Part of a small language model's weights.
Size: 15 layers, width 128, 2 heads of 64, MLP 640 GELU, vocabulary 567, 5.63M parameters.
Each number is 500 + 40 x the weight over its row's rms, rounded and kept within 0 to 999. Layers, rows and columns count from 0. Numbers have three digits each. The size before them is the row's rms in percent of the matrix's.

# up: layer 2 MLP up, 640x128, rms 0.175, rows 620-639, columns 0-31
# down: layer 2 MLP down (transposed), 640x128, rms 0.169, rows 620-639, columns 0-31
up620 085:408454473590523480516536492583485517486526490549591537513508504529493534465480486479579550519493
down620 083:484588536487504579518473506541500459489442465485435553472467547527506420532506535518510557530455
up621 119:528572523470519464539497473549546516479511521495482493580545458511575480494509441468521468464546
down621 130:478570463534508459546537518507494465475565562533498429503511484511496487450472473524443367500423
up622 099:420468480494494423515516470497487527537420517490474481471570375424563491442524453465491434541519
down622 093:474500557526408485406523484489531478530491434440449562482506485534510510500544455456564469520523
up623 106:490572441531544488519507484466498546523488525514520466444538515471496470635510491527521541525474
down623 106:557464497466514470511523471478431424550513490434462489493451443511500472536508566456484494543514
up624 100:562491551492509454539523413535550539528502504461480526564489550534481519474513411524524492479512
down624 099:528448535569461495564448563484502511535506409460477590539434561485484452480424463591480481482491
up625 111:494520480505520533495514484500498536469560597495535468488566478503511437518511495473534592463494
down625 121:511483431531569488545414494537476480477546501483478535515481491466486476526471431474462486464547
up626 096:440414525522561493467486506500495497552513558534479555485514451490538532524461418494467407513552
down626 110:495436524504564557467528496439517515503510466470497540564517559572556567471491511515522441581513
up627 099:421544465500490427455445506514489502470515534473524474488491521513561577485620442550448536495505
down627 099:544493503493383559486521548495501447497515537458449485435456418537514517443528502488496473459507
up628 104:483538482512506491517518422479543507515481538528550430576480470510501403569455493497506526534439
down628 103:514455499544457500376500486478475463465476492495433479526432442524458503477466457530452474521493
up629 102:408530519479495468510503433511510529513403525487540470502568482443555489524597490539542524507552
down629 094:465492480492538478569465439532549522467537504546557541543448490472528571491429468484588425520469
up630 097:502560434493556509544529463488491520476511517492537523475504540525504440521471513549446469465461
down630 094:532487501480481505543543530508477530524467524481476525550475538478546495517484561457516494476498
up631 091:426538521498554515524490462470414473456498491480465431541549507525516516542538525499581480444493
down631 083:455413571479460551458486509470568407445504378470453511519436465547511548514487494536449541443562
up632 087:464464498538479519563510474534428523440463500518484436486438542551507487490507491537474457556598
down632 079:532514492467424537461544513404521439525442462499548533536540466408471544499473460519539512422515
up633 098:517557472474502459479524508550529504503491530486542428494458481588515480518517483501507445475592
down633 092:545563538472528473470512442497524504484511509459535506582459550456492494555466525478510385507432
up634 088:429530539499476430474497499537471515562524541490482453521468518515423486518482435483529492484609
down634 080:448475549479390552412552533514541433475512480454443527419543578452505530565452522562515458566492
up635 091:567518489488524473581465510509498491492473549517562460563525428456487445513440430498527598492514
down635 091:533475538565461466512501500548482513507519572477563501484508545539522456492450442426460493447457
up636 099:428544516517542529562547461518452528478502517562497505436560475507609508525540521514493444474541
down636 094:559535506483521493459525484460445466485485531498428502460496439436532487528475487517465464487508
up637 100:445474498502531416547498515529562498469537542513522524500496483500509461502518469506545548545469
down637 114:490444462516581451577449529508522557529548480493498503454465500499504519523438456438459527500514
up638 109:505509474501541455483528481558509568456497516493557500508557511495577524509518511519517532540470
down638 111:531528473520601517509504466505534557489526498540442515482542502489538516503516536501521468517454
up639 101:508511520496529497524520489536537496470508505522474413502567487543486508553587458500455518480507
down639 097:503546516468515453426423542534443482471549520464592571547506474539534509452502528478526551543448